Weights of a small GPT-style language model, trained from scratch on English Wikipedia: 4288 steps.
Each number is 128 + 24 x the weight over its row's rms, rounded and kept within 0 to 255. Layers, rows and columns count from 0. The size above them is the row's rms in percent of the matrix's.

# layer 5 MLP up, 6144x768, rms 0.025, rows 6100-6126, columns 384-511
size [107 109  97 103 104  94  98  96 120  96 100  95 105 100  96  94 102  98  97 104  98 114 101  89 102 103  89]
[[ 99 160 107 110 132 131 119 115  92 103 111 117 118 128 111 112  89 101 140 172 112 129 150 153 157 121 110 146 138 142 164 154 148 152  88  89 130 141 114 107 126 150  67  99 124  87 108 101 133 132 112 104  80 141 114 151  68 122 118 119 143 119 147 108 150 100  79 149 194 155  78 120 118 112 152 148 125 133 121 145 111 147  86 128 116 109 123 142 159 104 178 119 117 126 140  92  91 108  98 121 176 114 115 149  98 147 119 128 124  96 116 106 194 135 122 151  87 108 160 153 112 164 102 124 151 144 103 122]
 [148 141 157 126 132  90 139 127 109 123 112 105 121 105 154 112 109 113 120 142  59 164 151  97 171 159 133 125  87 125 114 150 148 144 150 125 149 129 145 175 130 127 159 148 137 122  77  99 105 134 123 138 146  96 111 103 169 117 120 144 154 125 104 155  72 176 116 104 104 147 110 103 149 135 127 115 107  70 128 196 158 130 146 138  99 116 131 151  99 114 178 154 167 116  95  94  99  91 156 141 104 143 172 120 137 137 115 135 139 136 132 110 131 123 147 100 151 107 124 119  79 117 135 130 142 107 114 197]
 [144 138 114 111 113 123 137 138 142 156 172  94 110 129 150 144 148 121 138 151 132 152 115 119 106 118 111 114 139 162 123 135 126 129 138 119  93 134  96 123 125  78 116 172 110 115 138 106 120 142 157 104  88 125 143 157  90 123 163 162 164 142 109 117 135 144  90 113 111 105 100 130 164 165 133 140  89  97 150 128  82 118 107 135 134 148 159 110 152 136 139 133 121  97 145 135 107 109 112 171 130 129 121 136 126 175 129 118 140 153  84 132 115 118 143 103 137 100 170 166 151 135 142 137 107  96 134 174]
 [153 157  96 149 116 123 168 120 121 130  89 124 135 142 201 135 134 125 100 128 122 133 115 125 139 145 137 140 117 118 151 141 114 134  80 110 156  60 102 107 165 160  99 120 121 113 153 133 154 114 142 141 156 138  90 114  85 131 154 121 108 118  82 143 113 188 109 152 151 140 117 104 127 126 143 129 136 111 115 122 129 122 168 120 157 104 150  96 135 147 112 121 108 162 107 130 124 148 138 139 143 155 118 126  87 168 122 130 124 120 159 124  83 104 125 158 138 152 157 131 136 144 110  93 153  79 117  93]
 [125 154 102 142 140 104 119  92 148 127 157 123 107 150 115 134 137 100 125 155  98 124 148 120 144 166 109 124 143 141 126 153 147 169 104 148 170 130  88 142 118 206 108 140 110 114 165  95 123  90 140 135 104 141 112 164 137 119 160 151 139 129 127 114  96 127  72 156 114 181 127  77 160 109 142 141 127 126 132 178 110 161  94 162 151 113 111 133 155  73 138  71 107 125 120 142 170 110 161 159 131 146 141 125 128 149 112  98 141 138 101 131 115 124 137  88  87 122 155 135 129 148 111 126 126 143 102 126]
 [106 134 167 119 152 134 165 132 131 113 144 123 124 144 166 147 148 170 132 167  87 114 136 172 162 127 144 152 142 118 114 126 144 142 155 160 135 110 164 108 106  96 117 165 127 157 128 109 126 137  89 119 150 142 161 109 121 110 123 142 138 112 137 154 142 129 182 113 132 178 155 180 123 127 128 147 154 125 149 119 137 140 115 148  84 151 151 141 122 153 139 129 111  98 128 130 151 144 156 171 172 102 158 120 153 107 107 137 110 139 136 167 154 140 110 118 113 133  79 118 121 166 162  92 139 110 143 169]
 [145 168 148 153 102 135 165 124 140 127 150 124 136 125 170 172 149 131 107 107 120 105 113 140 152 112 155 102 124 148 124 115 141 107 157 123 130 103  83 137 144 127 109 150  89 120  93  92 133 102 147 126 137 153 128 161 181 107 143 135 114 156 112 162 141 144 145 104 102 160 152 168 209 172 159 150 109 145 109 157 107 128 125 129 110 129 120 138 137 170 152 147 146  76  93 102 144 152 114 157 117 135 138 127 131 130 138 147 119 111 107 165  79 116 111 118 122 112 122 144 127 103 174 141 173 118  90  96]
 [156 105 134 135 166 129 119 134  86 114 133 121 146 140  91 124 175 111 151 119 145 107 146  62 178 132 105 119 147  83 127 112 148 110 154 127 158 167 133 159 165 141 113 142 114 137 161 155 183  98 136 149 148 108 114 114 159 139 129 140 132 101 120 122 146  96  87 151  92 130 149 145 117 124  91 150 137 175 123  79 125 125 197 131 153 130 135 116 119 126 116 114 106 107  73 148 120 114 131 128 140 110 112 120 112 145 147 131 108  75  75 131 140 101 143 137 168 134 123 130 121 123 114 167 133 124 138 135]
 [128 124 152 129  99 102 149 108 102 144 142 163 119 117 156 113 168 143 100 103  76 166 116  91 134 145 147 166 110 133 135  87 122 103 121 114 146 105 148 131 149 168 109  95 126 118 132  93 105 123 118 119 148 152 114  91 121 128 162 127 122 118 139 119 130 118 149 100 124 136 161 122 157 125  99  94  92 150 123 139 121  95 131 141 174 132 122 113 119  92 116 131 128 132 110 108 115 116 133 139 145 106 144 138 132 102 121 120 139 163  93 113 125 109 158 133 146 167 121 103  94 144  87 119 145 187 165 150]
 [134 161 100 143 135  89 115 139 102 147 126 152  84 111 145 118 168 127 152 138 159 108 102 115 148 128 156 142  97 151  92 158  68 123 100 123 119 106 132  92  98 142 141 175 117 125 110 173 131 122  87 111 125 156 156 132 103 129 117 102 100 129 106 149 105 112 105 128 117 138 132 122 161 117 136 124 174 136 103 120 117 119  68 111 101  97 156 111  87 160 156 167 139  76 136 118 122 135 137 133 154 102 123 149 122 120 148 155 147 120 128 139 118 125 107 145 150 134 140 107 111 125 103 131 116 143 143 117]
 [142 107 101 119 145 146 140 131 131 125 135 149 101 145 168 132 126 136 110 137 123 122 136 126 170 142 127  80 167 135 130 100 151  83 143 128 139 138 111  60 176 134 109 123  94  97 122 146 160 131 128 129 128  86 154 126  90 116  96 110 107  97 137  75 115 143  91 158 150  91 153 136 125 154 130 147  85  79 136 126 131 164 124 137 169 167 161 160 146 119 113 104 104 138 153 158 129 125  92 124 126 126  84 146  97 105 117 179 150 132 130 118 153 115 122 133 145 107 146 161 146  87  97 122 178 136 146 101]
 [110  83 141 146 133 144 118 113  91 133 193 116  85 116 118  93 113 144 113  91 118 155 139 136 116 130 138 196 150 136  74 139 190 163 131 134  80 154 114 160 103 152 155  84 129 120 152 125 121 109 125 128 144 107 126  80 149 105 144 114 102 151 115 142 141 155 129  84 133 128 128 128 110 133 128 137 135 140 137 144 145 129 128 159  83 117  96 106 168 153  99 152 152 140 144 128 131 135  98 137 127 146 152 138 111 107 130 124 128  91  98 113 110  73 109 160 141 165 128 129 168 126 114 155  89 114 118  90]
 [ 97 108 100 140 112 135 176  97 130 123 120 194 157 114 117 122 146 151 110 128 138  99 121 170 120 136 155 147 139 147 154 147 146 123 144 141 179 124 127 172 146 125 140 167 125 141 157 164 137  90 119 114 112 124 118 110 123 125 160  79 122 128  97 116 165 155 144 152  99 126 120 173 154 155 152 130 112 120 111 132 148 143 156 160 117 137 119 141 139 102 122 149 105  96 121 161 138  83 119 100 156 139 161 124 115 127 161 104 152 144 117 106  66 159 127 109  89 111 179 140 110 128 156 140  95  86  97 143]
 [113  66 144 119 133 122  99 130 116 137 160 115 132 122 155 176 141 172  98 109 166 135 137 200 172 128 113 120 132 158 131 155 161  71 143 101 118  96 102 149 126 171 109 147 168 135 117 140 144  98 135 155 101 106 109 115 150 153 137 119 135  97  94 125 145  74 146 114 106  96 129 102 139 121 153 118 112 113 128 138 125 122 126 140 117  97 160 139 142 134 108  90 116 102 130 140 159  77 144 124 154 161 162 127 192 123  89  92 148 161 107 135 100 169 120 119 167 139 135 113 155 137 121 118 100 104 107 143]
 [105 118 158 144 124 105 102 117 123  52 104 117 144 127 173  76 164 132 126 135 143  96 138 141 121 144 153 129 112  94 115 164 125 147 127 145 117 129 140 115 116 105 110 150 136 103 127 125 152 119 129  99 114 171 140 165 120 148 103 121 172 149 110 138  71 109 123 144 132 130 121 145 119 144 153 110 129 114 135 138 145 160 160 149 120 141 136 126 129 143 123 130 151 135 175 114 107 115 150 157 127 131 132 122 155 171 122 124 129 135  86 124 155 134  81 134 144 121  95 128 168 116 159 217 145 129 128  93]
 [155 162 143 126 139 147 115 142 132 108  95 130 159 155  95 110 155 123 122 144 169 153 112 141 121 165  97 106 127 131 140 141  97 134 118 118 173 119 138 103 118 140 105 140 116 127 160 154  97 175 114 146 129 157 141 137 103 104 113 150 155  98 133 135 148 103 153 128 125 124 134 136 147 147 155  88 151 110 153  38 108 136 143  94 154 126 109 118 147 108 139 156 152 122 141 177 128 135 145 142 121 118 135 125 158 139 116 146 170 129  88 151  81 139 134 147 142  94 130 147 110 112 135 142 167  99 109 175]
 [162  99 142 161 156 113 116  97 148  66 128 161 133  94 161 121 102 111 189 174 173 140 155 144 139 106 125 100 141 144 173 136 114 131 149 110 113 112 170 108 144  79 134 155 118 129 131 107 127 130 137 144 143  95 120 139  86 114 175 145 125 132 146 127 109 110 107 104 109 126 110 171 121 132 129 104 111 138  97 129 148  98 123 141 134  77 105 142 158 103 128 120 148  99 129 160 123 161  87 128 138 117 115 138 135 131 175 128 183 104 143 124 167 124 106 146 129  92 140 122 149  97 128 184 106 120 103 108]
 [117 132 160 147 116 159 151 174 130  87 149 119 117 131 149  99 135 116 121 142 163 129 112 137 146 135 142 135 110  75 127 100 117 108 149 134 126 101 142 114 126 110 118 158 134 119 103 142 122 154 108 119 162 127 162 155 168 128 119 131 112 189 149 156 121  83 118  90  87 112 116 145  98 110 121 166 162 163 166  90  86  79 139  93 125 133  79 116 153 132 138 139 121 178 117 136 117 139 127 135 168 149 113 144  75 119  44 137 114 200 116 147 151 120 119 125 109 153 137 123 117 145 124 118 156 145 125  83]
 [154 143 153 165  82 132  95 158 134  77 135 137 149 144  84 134 139 146 138 112 131 110 169 142 146 101 120 139 162 105 136 155 126 147 100 129  99 127 160 122 100 138  90  83 121 149 115  87 155 135 130 109  64 125 125 123 145 105  89 143 109  91 179  81 114 126 172 168  96 152 107 133 126 147 153 156  74 118 107 149 136 124 131 105 123 152 180 130 126 139 144  87  99  81 120  72 101 113 119 135 163 163  96 168  83 151 113 149 136 130 114 163 121 160 106 151 140 124 146 150 159 117 132 152 145 111 101 146]
 [118 147 104 156 157 112 136 192 149  79 148 122 128  99 118 151 108 125 126 169 139  90 156 162 170 104 111 143 141 119 143 117  89 134 133 157  93 136 119  98 147 142 140 117 127 104 119 156 118 125 149 116 159 138  72 117 161 156 138 137 114 191 149 122 137 154 129 123 106  92 164 110 117 128 126  92 133 125 108 117 108 122 119 117 176 154 116 123 142 127  86 127 160 163 106 150 163 131 137 109 168 111 154  99  74 196 130 154  88 124 122  91 109 112 164 153 150 140 101 179 143 134 163 125 131 113 131 134]
 [141 145 171 141  94 108 134 154 103 135 162  89 139 127 113  87 111 135 147  86 140  87 129 128 110 182 115 100 144 120 106 102 165 117 140 106 132 149 109 155 134 152 144 149 127 107  99 139  95 158 152 156 136 120 113  89 136 140 151 129 108  95 191 127  92 156 163 118 159 117  88 147 141 133 117  93 160 150  87 118 117 134 148 131 123 188  97 112 110 130  80 123 136 144 107 136 132 153 133 133 108 157 148 131 142 135 144 146 140 112 128 122 140 107 164  98 100 167 147 131 101 113 156 126 134 134 158 117]
 [157 115 142 150 153 144 159 128 122 123 153 134 127 104 116 138 143 101 136  97 156 168 123  92 154 113 148 119 112 144 140 126 156  84  99 123 126 135 124 117 123 147 144 143 133 162 128  95 139  93 129 110 146 107 135 179 133 116 150 161 136 151  87 175 146 112  87 131  95 136 141 116 117 167 158 125 131 108 110 125 155 116 121 126 154 134  83 157 140 146 134 138 143 150  82 108 112 100  98 143 120  95 145 121  80 122 171  95 138 110 152 110 120  97 107 113 107 132 118 145 131 132 116 136 138  87 114 134]
 [132 147  63 158 122 130 118 134  97 113  98 115 140 129 120 129 137 150 116 110 111 120 161 136 143 145 154 111 133  96 109 151 130 133  96 147  56 140 112 140 109 127 114 100 137 132 160 124 120 103 148 122 119 124 124 121 162 134  86  81 124  70 146 115 111 141 110 131 165 126 150 122 150 107 124 123 129 131 124 118 113 126 106 120 105 153 112  76 146 137 143 122 115 116  81  95 180 119 102 129 133  96 143 102 146 149 139  98 118 126  97  98 139 166 144 115 163 156 143  99 134 109 126 123 144 114  96 196]
 [ 81 102 117 112 131  97 145 104  90 102 108 142 150 121 123  81  77 122 123 140 164 131 174 137 128 148 134 147 139 121 114 156 160  87 119 121 126 124 119 118 161  90 145 151 129 142 136  85 179 185 165 131  77 138 126 132 112 107 118 128 123 141 135 101 132 151 129 141 121 147 152 112 160 141 131 119 145 112 105 128 118 153 126 154 107 130 158 106 122 133 113 137 122 144 108  81 146 110 119 119 163 149  90 164 132 103 145 131 147 116 125 162 142 159 124 131 111 139 149 117 124 138 130  91 158 100 140  83]
 [112 128 168 140 141  91 116 128 124 109 133 120 154 147 145 152 111  88 111 150 124 144 115  90 129  75 131 132 103 149 139 109 138 138 114 164 132  93  78 121 118 146 110 114 131 126 137 153 100 136  78 138 129 163 181 165 149 150 136 131 123 156 120 123  99 125 114 146  95 117 132 155 133 128 161 133 121 111 126 108 112 115  92 164 102 140 172 125 138 204 142 160 130 148 151 123 158 146 106 196  74 119 123 157 124 101 134 123  91 140  98  95 142 138 115 123  82 105 107 151 128 126 143 126 134 124 124  95]
 [135 124 127 126 134 127  96 129 138 104  89 140  83 123 126 127 111 155 128 154 155 155 110 104 123 143 130 157 162  88  92 155 132 102 105 101 134 135 164 123  83 112 122 107 144 164 118 136 112 109 168  75 124 114 101 171 132 131 122 128 152 147 127 133 111 109 118 153 196 132 173 115  98 182 151 136 103 102 137 116 109 158 159 161 120 174 121 106  96  61 138 121 145 108 167  93  76 120 167 126 148 128 133 167 139 142 132 142 146 130 135 109 169 108 136 107 130 137 145 127  90 159 145 127 163 101  97  84]
 [115 129 153 137 176 120 150 171 122 122 113 119 140 117 146 141 129 112 138  71 127  89 150 128 157 155 133  97 129 132 128 149 123 139 139 124 142 144 116  84 134 101 142 145 147  79 153  94 118 115 102 122 142 184 137 109 144 107 101 102 132 170 129 120 139 102 111 181 114 139 138 123 147 153 116 125 131  91 114 180 155 134 184 135  94  90 141 129 158  71 147 162 117 140  91 140 101 141 107 135 115  78  97 131 138 104 106 135  97 161  93 109 135 151 145 115  93 129 100 123 162 113 142 145 107 142 158 134]]
# layer 5 MLP down (transposed), 6144x768, rms 0.025, rows 6100-6126, columns 384-511
size [107 100  96  98 102 103 102 107 106  96  99  99  99 103  94  87 108 105 102  98  95  95 106 100  97 108  93]
[[108 134 143 105 131 126 156 110 120 141  79 113 135 100 148 128 147 107 145 105 155 142  95 155 127 155 133 116 129 101 161 156 131 108 122 157  74 142 156 161 118 105 139 124 128 151 139 129 174 114 110 159 166 126 125 126 112 121 147 144 106 134 142 156 110 143 143 150 143 110 140 167 145 128 132 125 156 164 131 163 113 152 171 109 140 136 130  40 129 124 100 135 121 166 154 133 126 145 152 173 159 171  81 109 133  84 132 129 145 124 153 102 131 134 110 119 117 132 153  99 163 112 154 117 137 138 132 139]
 [ 86 131 134 140 133 149  91 153 109 147 117 166 165 154 147 121 129 143 132 156 151  97 123 120 137 133 106 182 148 162 119  96 125 113 145 107  98  64 116 115 143 115 128 111 127 129 165 102 167 118 148 119 115 133 124 124 116 155 167 124 159 111 167 114 142  85 137 119 155  80 174 171  86  91 124 117 121 137 156 117 127 136 140 155 154 146 106 153 124 112  84 103 101 156 109 158 135 189 114 129 140 122 112 143 117 124 146 114 132 120 123 125 128  97 128 140 103 154 107 105 124 168 150  99 116 101 130  64]
 [113 101 139 136 147 114  93 140 117 108 130 148 142 131 102 122 118 123 100 104 133 136 141 132 134 131  94 171 109 121 116 131 125 129 120 105 155 148 126  76 112 179 136 118 160 131 128 127 146 128  76 125 139 126 131 112 130  95 130 105  91 103 117 140 121  92 136 147 123 150 140 104 114  93 121 111 164 185  96 101 171  98 157 131 143 105  86  71 118 140 147  98 123 120  90 146 141 160 126 102 133 125 123 134 140 135 129 109 119 129 139 144 165 139 112 131 124 174 136  96 114 129 140 102 136 160 135 125]
 [110  93 126 132  99 149 151 135  95 124 127 121  89 142 165 137 133 109 147 161 119 168 145  96 154 155 120 188 160 145  92 147 139 124 131 153 152 147 165 119 110 130 175 120  82 147 139 119 126 146 117 115 114 135  91 137 145 162 135 131 112 142 151 152 174  74 143 151 115 168 121 163 143 115 112 107 104 111 143 122 146 131 136 140 133 132 147 151 138 113 128 145 144 125 110 115 115 140 139  86 103 166 125 111 118 131 156 145 148 147 100 164 164 122 149 125 153  86 131 101 151 111 147  84  83 139 115 171]
 [123  97 159 165 123 130 133 208 143 119 133 112 101 123 126 118 132 136 147 128 131  90 144 120 117 132  90 136 142 138 104  84 108 131 128 112 129 138  86  89 107 170  92 122 157 142 149  87  76 152 118 119 131 148  86 123  72 133  95  65 101 167 128 118 140 134 187 149  72 111 109 124 120 145 109 104 107 104  93 103 117 137 105 107 135  94 127 121  89 184 137 133 141 153 131  79 110 146  92 100 108 150 178 138 154  91 134 166 146 137 147 144 123 135 102 170  91 123 121 159 111 124 112 125 151 114 147 133]
 [142 102 143  98 183 143 109 120 107 111  99 117 134 176 171 141 185 147 139 106 120 149 186 101 132 177 151 122 120 103 123 124 103 149 112 133 102 129  91 128 122  96  99 119 125  89 141 131  67 115 121 124  99  90 143 105 137 147 149 156 104 129 152 140 126 115  89 135 148 141 133 116 152  71 139 156 105 112 104  90 159 116 137 148 188 106  53 129 112 155 131 136 120 142 151 120 189 135 126 140 119 130 134 124 124  99  98 135 198  56 105 116 123 127 162 131 116 115 117  92 109 173 143 144 158  98 145 145]
 [118 187 107 119 118 113 123 131 136 131 139 126 107  83  92 119 109 140 137 146  77 186 121 134 141  69 141 113  83 152 154 175 148 127 112 136 112 112 179 148 141 105 156 163 179 147 143 135 132 152 165 101 159 127 142 126 111 134 136  82 126 102 102 117 124 110 140 146 178 122 129 119 121 138  85 116 150 132 151 112 128 130 168 126 131 116 162 114 173  56 109 140 141 118 144 136 126 155 127  89 148 115 128 154 132 162 120 135 130 106 119 148 140 141 148 110 132 108 123 146 100  85 117 104 100 144  92 143]
 [133 156 117 148 162 115 115  85 108 110 160 107  77 113 122  91 164 171 146 118 150 153 112 125 114 121 117 113 123 137 138 113  98 150  75 120 164 131 125 125 107 108  85 129 136 137  78 117 116 137 136 143  75 125 169  91 138 126 130 128 132  99 113 132 104 103 178 157 142 132 138  91 143  87  92  86 105 144 137 134 109 153 133 108 135 142  99 165 159 117 113 149 136 127 175 124 164 139 119 104  89 144 153 136  96 146 136 147 131 178 125 113 149 144 132 127 113 130 139 106 117 139 127 152 119 136 129 211]
 [122 116 145 136 144 139 117 128 139 126 169 135 112 118 117  96  57 127 126 125 134 151 142  60 123 139 107 121 136 106 121 126 174 117 151 153 123  94 159 118 140 137 153 146 120 127 133  99 128 159 163 139 130 162 114  94 147 137  86 129 143 137 114 119 122 157 110 166 117 119 134 131  96  94 132 113 169 109 127 114 141 134 192 139 138 158  92 138 132 171 123 155 184 148 121 132 148 109 123  98 108  88 156 109 126 146 100 140 145  78 151 137 109 131 121  86  92 129 118 133 104 131 154 161 116 116  65 121]
 [168 145 166 110 157 178 128  75  91 166 128 140 139 135 133 163 119 129 112 111 136 117 180  98 102 125 142 133  89 120 154  86 155 114 101 175 126 141  89 134 110 126 124 105 133 147 130  57 115 106 129 115 147 123 132 103 159 140 125 145 106 120 106 107 135 156 146  96 155 105 134 111  82  99 134 104 111 150 130 133 163 120  92 105 116  99 124 136 168  85 135 138 113 130 101 141 140 105 122 121 149 116  84 161 128 132 111 107 111 126 102 156 154 179 137 102 160 101  76 140 160 153 155 125 100 117 114 147]
 [140 123 120 135 134 118 169  94  95 165 123 129 156 109 119 149 139 116 170 123 138 149 136 131 138 122 149 159 126 118 143 136 152 180 109 127 139 119 156 167 120 103 140 134 129 151 134 126 100 117 133  98 132 163 128 117 157 150 166 107 103 108 133 133 133  95 152 135 136 138 153 125 134 105 154 131 108 151  88 121 136 149 127 158 138 142 119  96 127 121 112 154 127 151 163 116 129 109 141 103 139 156 159 108 129 146 135 133  99 113 166 114 108 131 141  52 116  72 115  98 135 159 129 160  98 135  97 142]
 [116 185 109 131 147  91 157 107 141  95  67 148 127 124 176 147 136 107 122 199 109 106 105 147 174 100 128 107 106 117 148 112 121 127 146 146 170 138 130 170 123  81  78 165 134 126 144 127 107 144 125 144 110 120 185 116 139 149  95 137 162 167 124 116 112 151  87 138 122 117 107 125 147  97 116 135 137  97  96 175 169 108 108 166 198  73 140 137 135 107 147  93 132 138 110 125 149 143 136  60 112 151 121 129 149 120  92  82 143 128 138 144 139 144 104  97 124  95 125 118 163 152 113 128 136 148 117 129]
 [120 138 162 123  85 167 150 160 123  82  99  96 137 164 126 133 153 147 161 153 104 144 144 140 151 132 134 107 115 122 119 109 119 121 127 111 152 134 116 128 123 178 153 178 134 160 134 117  97 136 147 124 140 131 126 126 128 141 108 129  99 140  96 112 129  75 120  99 126 123  87  98 119  79 119 114 119 108 147  96 108 128 147 119 150 144 110 124 103 164 148  79 136 149  87 138 117  99 149 146 140  65 117 117 148 140  93 124 125 142 122 185 210 102 136  97 159 132  86 141 120 147 154 107 122 151 129  86]
 [126 170 151 118 148 145 115 105  92 121 131 184 152 128 158  93 141 126 121 132 184 107 125 135 150 115 116 128 149 137 114 128  97 115 128 105 129 123 135 165 134 138 167 135 114 145  72 134 139 170 131 129 141 160 136 108 161 145 126 114 126 149  92 140 125 161 121 111  94 119 121  83 115 130 147 139 134 139 144 109  97 143 160 137 119 145 135 151 121 178 108 156 154  97  76  79 111 134 157 134 162 111 144 143 113 116 167 160 113 134 164  79 137  77 146  74 107 111 108 125 189 147 126 115 124 131 106 151]
 [160 139 125 110 111 127 143 139 148 148 144 116 155 157  96 178  67 142 146 164 125 152 143 151 134 129 126 116 110 156 123 133 132 123 123 140 121 122 169 138 127 119 156 112 145 103 134  82 120 167 117 117 140 135  91 161 130 122 134 107 139 177 118 132 152 136 160 128 162  93 117 119  92 145 108 143 104 153 124 161 116 123 129  90 161 129 111 129 133  92 114 130  87 126 159 132 131  68 134 125  89 116 134 134 106 113 170 113 133 106 132 164 150 141 126 162 153 138 125 149 138 145 140 130 100 119 128 118]
 [ 96  94 146  99 124 108 159 117 127 107 160 135 119 128 177 129  95 148 140 123  85 113 185  89 162 131 135 135  99 104 120 117 143 120 153 131 100 174 134 131 129 110 138 129 174 128 127 124 121 103 119  93 132 112 139 146 178 152 114  96  90 116 129 127  99 134  97 126 115 158 116 147  77 126 120 169 129 114 129 117 165 130 134 133  95 134 133 138 116 113 132 122  80 130 113 122 136 122 126 143 134 151 120 104 115 132 114 107 110 135 130  97 130 150 129  88 125 145 158 155 141 148 105 105  84 116 140 110]
 [108 127  94 134 138  98 154 104 150 120 125 129 118 125 138 124 102 111 139 122 131 145 102 108 119 109 133 144 145 117 141 159 131  72 115 154 130 108 125 158 132  95 107 119 148 190 130 118 134 128 133 122 151  99 129 141  85 137 151 144 141 137 127 171  97 114 165 147 120 184 157 149 111 144 121 128 127 135 156 130 152 100 121 118 131 146  89 109  80 158 112 103 131 139 134  95 114  95 130 162 140 137 192 136 145 163  92 125 128 110 118 145 133  56 187 131  95 139 113 158 135 146 127 100 133 135 128 156]
 [122 172 124 136 118 132 126  89 154 136 128 159 134 139 117 129 143 124 118 143 125  81 129 122  82  99  95 141 132 138 152 186 100 125 106 165 171 145 134 182 126 126  93 148 123 110 148 138 120 125  96 152  94 112 168 106 146 119 106 133 172 123 162 144  77 154 148  82 132 160 110 127 102 167 142 141  91 146 120  94 144 123 154 188  72 122 135 144 127 137 110 150 133  99 156 127 127 110 105 115 113 134 143 125 139 155 192 160 134 147 124 107 116 159 125 124 145 160 135 102 125 109 130 115 112 164  89 142]
 [134 121 145 108 156 159 160 145 154 152 139 158 125 135  98 124  51 152 113 166  92 166 108 118 134 134 166 117 153 123 188 128 134 144 127 143 112 148 129 150 144  66 130 154 105 127 139 138 103  87 104 136 112 124 104 125 137 139 155 107 149 146  67 135 122 115 121 149 182 109 106 112 113 160 109 136 117 121 162 111  83 158 117 149 150 110  91 157 112 114 105 174 130 162 136 119 110 126 112 151  98 134 127  90 141 168 127 105 109 137 129 124  95 117  99  85 116 131 120 117 152 151 130 103 139 153 124 113]
 [124  99 116 107 121 143 158 106 118 171 151 163 159 101 118 147 166 199 132 101 120 172  98 106  75 146 118  97 169 107 124  98 139 113 135 149 110 102 117 151 100 125  96 150 132  82 156 140 120 133 125 124 106 113 135 170 145 137 120  83 106  83 123 114 128 114 123 134 153 157 121 148  99 140 141 148 156 124 157 124 157  96 136 157 139 125 110 168 120  62 164 121 147  93 139 148 119  94 148 105  99 123 117 102 174  87 145 122 145 124 169 153  79 118 114 109 152 130 145 140 149 153 122 162  89 159 132 160]
 [136 141 106 135 108 147 125 112 145 146 143 128 146 121 132 152 127 106  98 152 116 125 129 113 127 131 126 115 109 108 166 161  97 154  81 151 106 126 142 107 141 121 126  97 128 132 144 142 156 124  69 161 114 131 129 141 166 123 118 161 130 169 128  95 134 145  80 139 152 122 138 144 139 158 157 129  98 131 180 133 150 131 102 117 156 109 178 114 113 154 121 140  68 166 159  93 138 117 110 131 121 104 140 158 132 125 131  93 125 134 107 124  72 144 148 117 144 149 115 120 150  95 136 122 109 106  90  91]
 [130  95 120 122 125  99 112 123 126 131 103 158 127 123 156 133 126 146 111 117 129 101 107 143 120  90  74 138 150 106  99 142  96 156 170 129 118 154 110 125 121  96 110 115 174 141  90 142 120 178 126 133 117 135  93  87 129 125 114 102 144 127 148 115 112 130 139 157 175 112 134 144 106 112 127 119 110 134 161 130 149 123 138 165  86  97 125 114 134 159  87 156  96  93 116 132 160 169 186  98 152 163 100 151 180 114 133 158 141 167 134 172 157 139 125 160 157 113 168  97 120 136 116 131 156 138 132 153]
 [104 119 152 126 171 147 142 122 152 102 120 124 115 102 106 109 174 109  89 122 143 151 118 158  97 115 107 117 100 121 128 150 110 143 131 100 136 152 102 123 138 161 115 137 107 150 118 107 163  96  56 168 146 120 133  70 128 139 149 142 183 124 134 160  98  85 129 130 146 123 106 158 161 161  80 106 143  79  96 141 115 159  78 106 155  94 112 148 131 141 118 190 148 145 163 156  95 103 154 149 108 144  74 139  87 127 111 161 103 153 141 161 140 126 126 132 144  94 116 125 133 148 113 181  97 115 123 125]
 [126 141 170 127 167 124 141 128 125 138 146 129 108 134 104 130 136 166 150 133 108 168 143 126 133  69 116 136 125 113 135 183 127 131 125 148 138  97  94 174 143  86 128 160 144 105 148 102 162 127 148 106  89 141  99 167 148 155 140 170  94 145 149 137 126 108 162 129 118 130 115 138  95 138  88 126 160 101 113 146 164 122 158 118  78 173 154 120 184 134 126 120 108 111 115 132  90 132 112 130 100 103  77 141 116 112 117  99 114 131 164 135  99  81 145 138 138 133 152 137 124 151 152 106 129 111 181 144]
 [158 124  96 104  95 188 131 146 124 133 159 134 145 112 151 104  99 160 114  65 169  81 117 159 131 128  88  91 151 101  73 137 138 109 126 159 122 132 157 107 138 134  95 145 127 120 136 106 153 121 163 136 155  95 120  89 121 167 163 105 125  99 101 171 138 106 129 116 128 130 114 131 113 169  86 164 103 134 154 118 117 122 140 114 133 132 155 173 150 122 133  86 120 140  91 144 156  87 122  89 134 137 177  87 143 125 125 129 153  99 164 134 140 118  97 130 146 140 122 143 104 132 116 140 121 129 109 181]
 [124 144 143 139 140 184 168 160 193  94 121 118 185 111 158 113 130 141 100 133 149  95 161 156 125 103 114 162 128 138 101  90 135 130 140 145 127 114 119 166 142 133 160 157 174 139  96 121 103  77  95 144 162 161 167 127 108 144 174 135 105  96 128 109 126 104 105 110 118 106 113 160 112  97 126 155 142 136 129 145 118 133 103 143 167 166 165 121 138 151  91 104  97  87 157 145 115 142 139 180 142 148 155 112 120 118 148 120 110  83  65 135 112 143 114 107 105 145 121 140 122 125 124  94 148 118  93 116]
 [141 139 117 106 144 174 127 105 158 141 173 136 109 129 110 145 109 137 116 142 139 131 105 115 116 121 143 158 113 143 134 109 123  99 142 151 108 118 139 134 132 134 100 149 110 160  76 161 120 102 144 137  83 127 119 112 122 135 135 137 146 117 127 137 152 113 108 135 129 158 105 123  70 124 101 123 150 108 120 116 112 116  99 113 112 150 152 108 154 143 114 121 162 156 130 101 145 119 128 118  96 157 132 104 117 128 175 146 146 129 133 115 114 105 129 128 138 130  74 130 122 148 157 113 181 115 116 147]]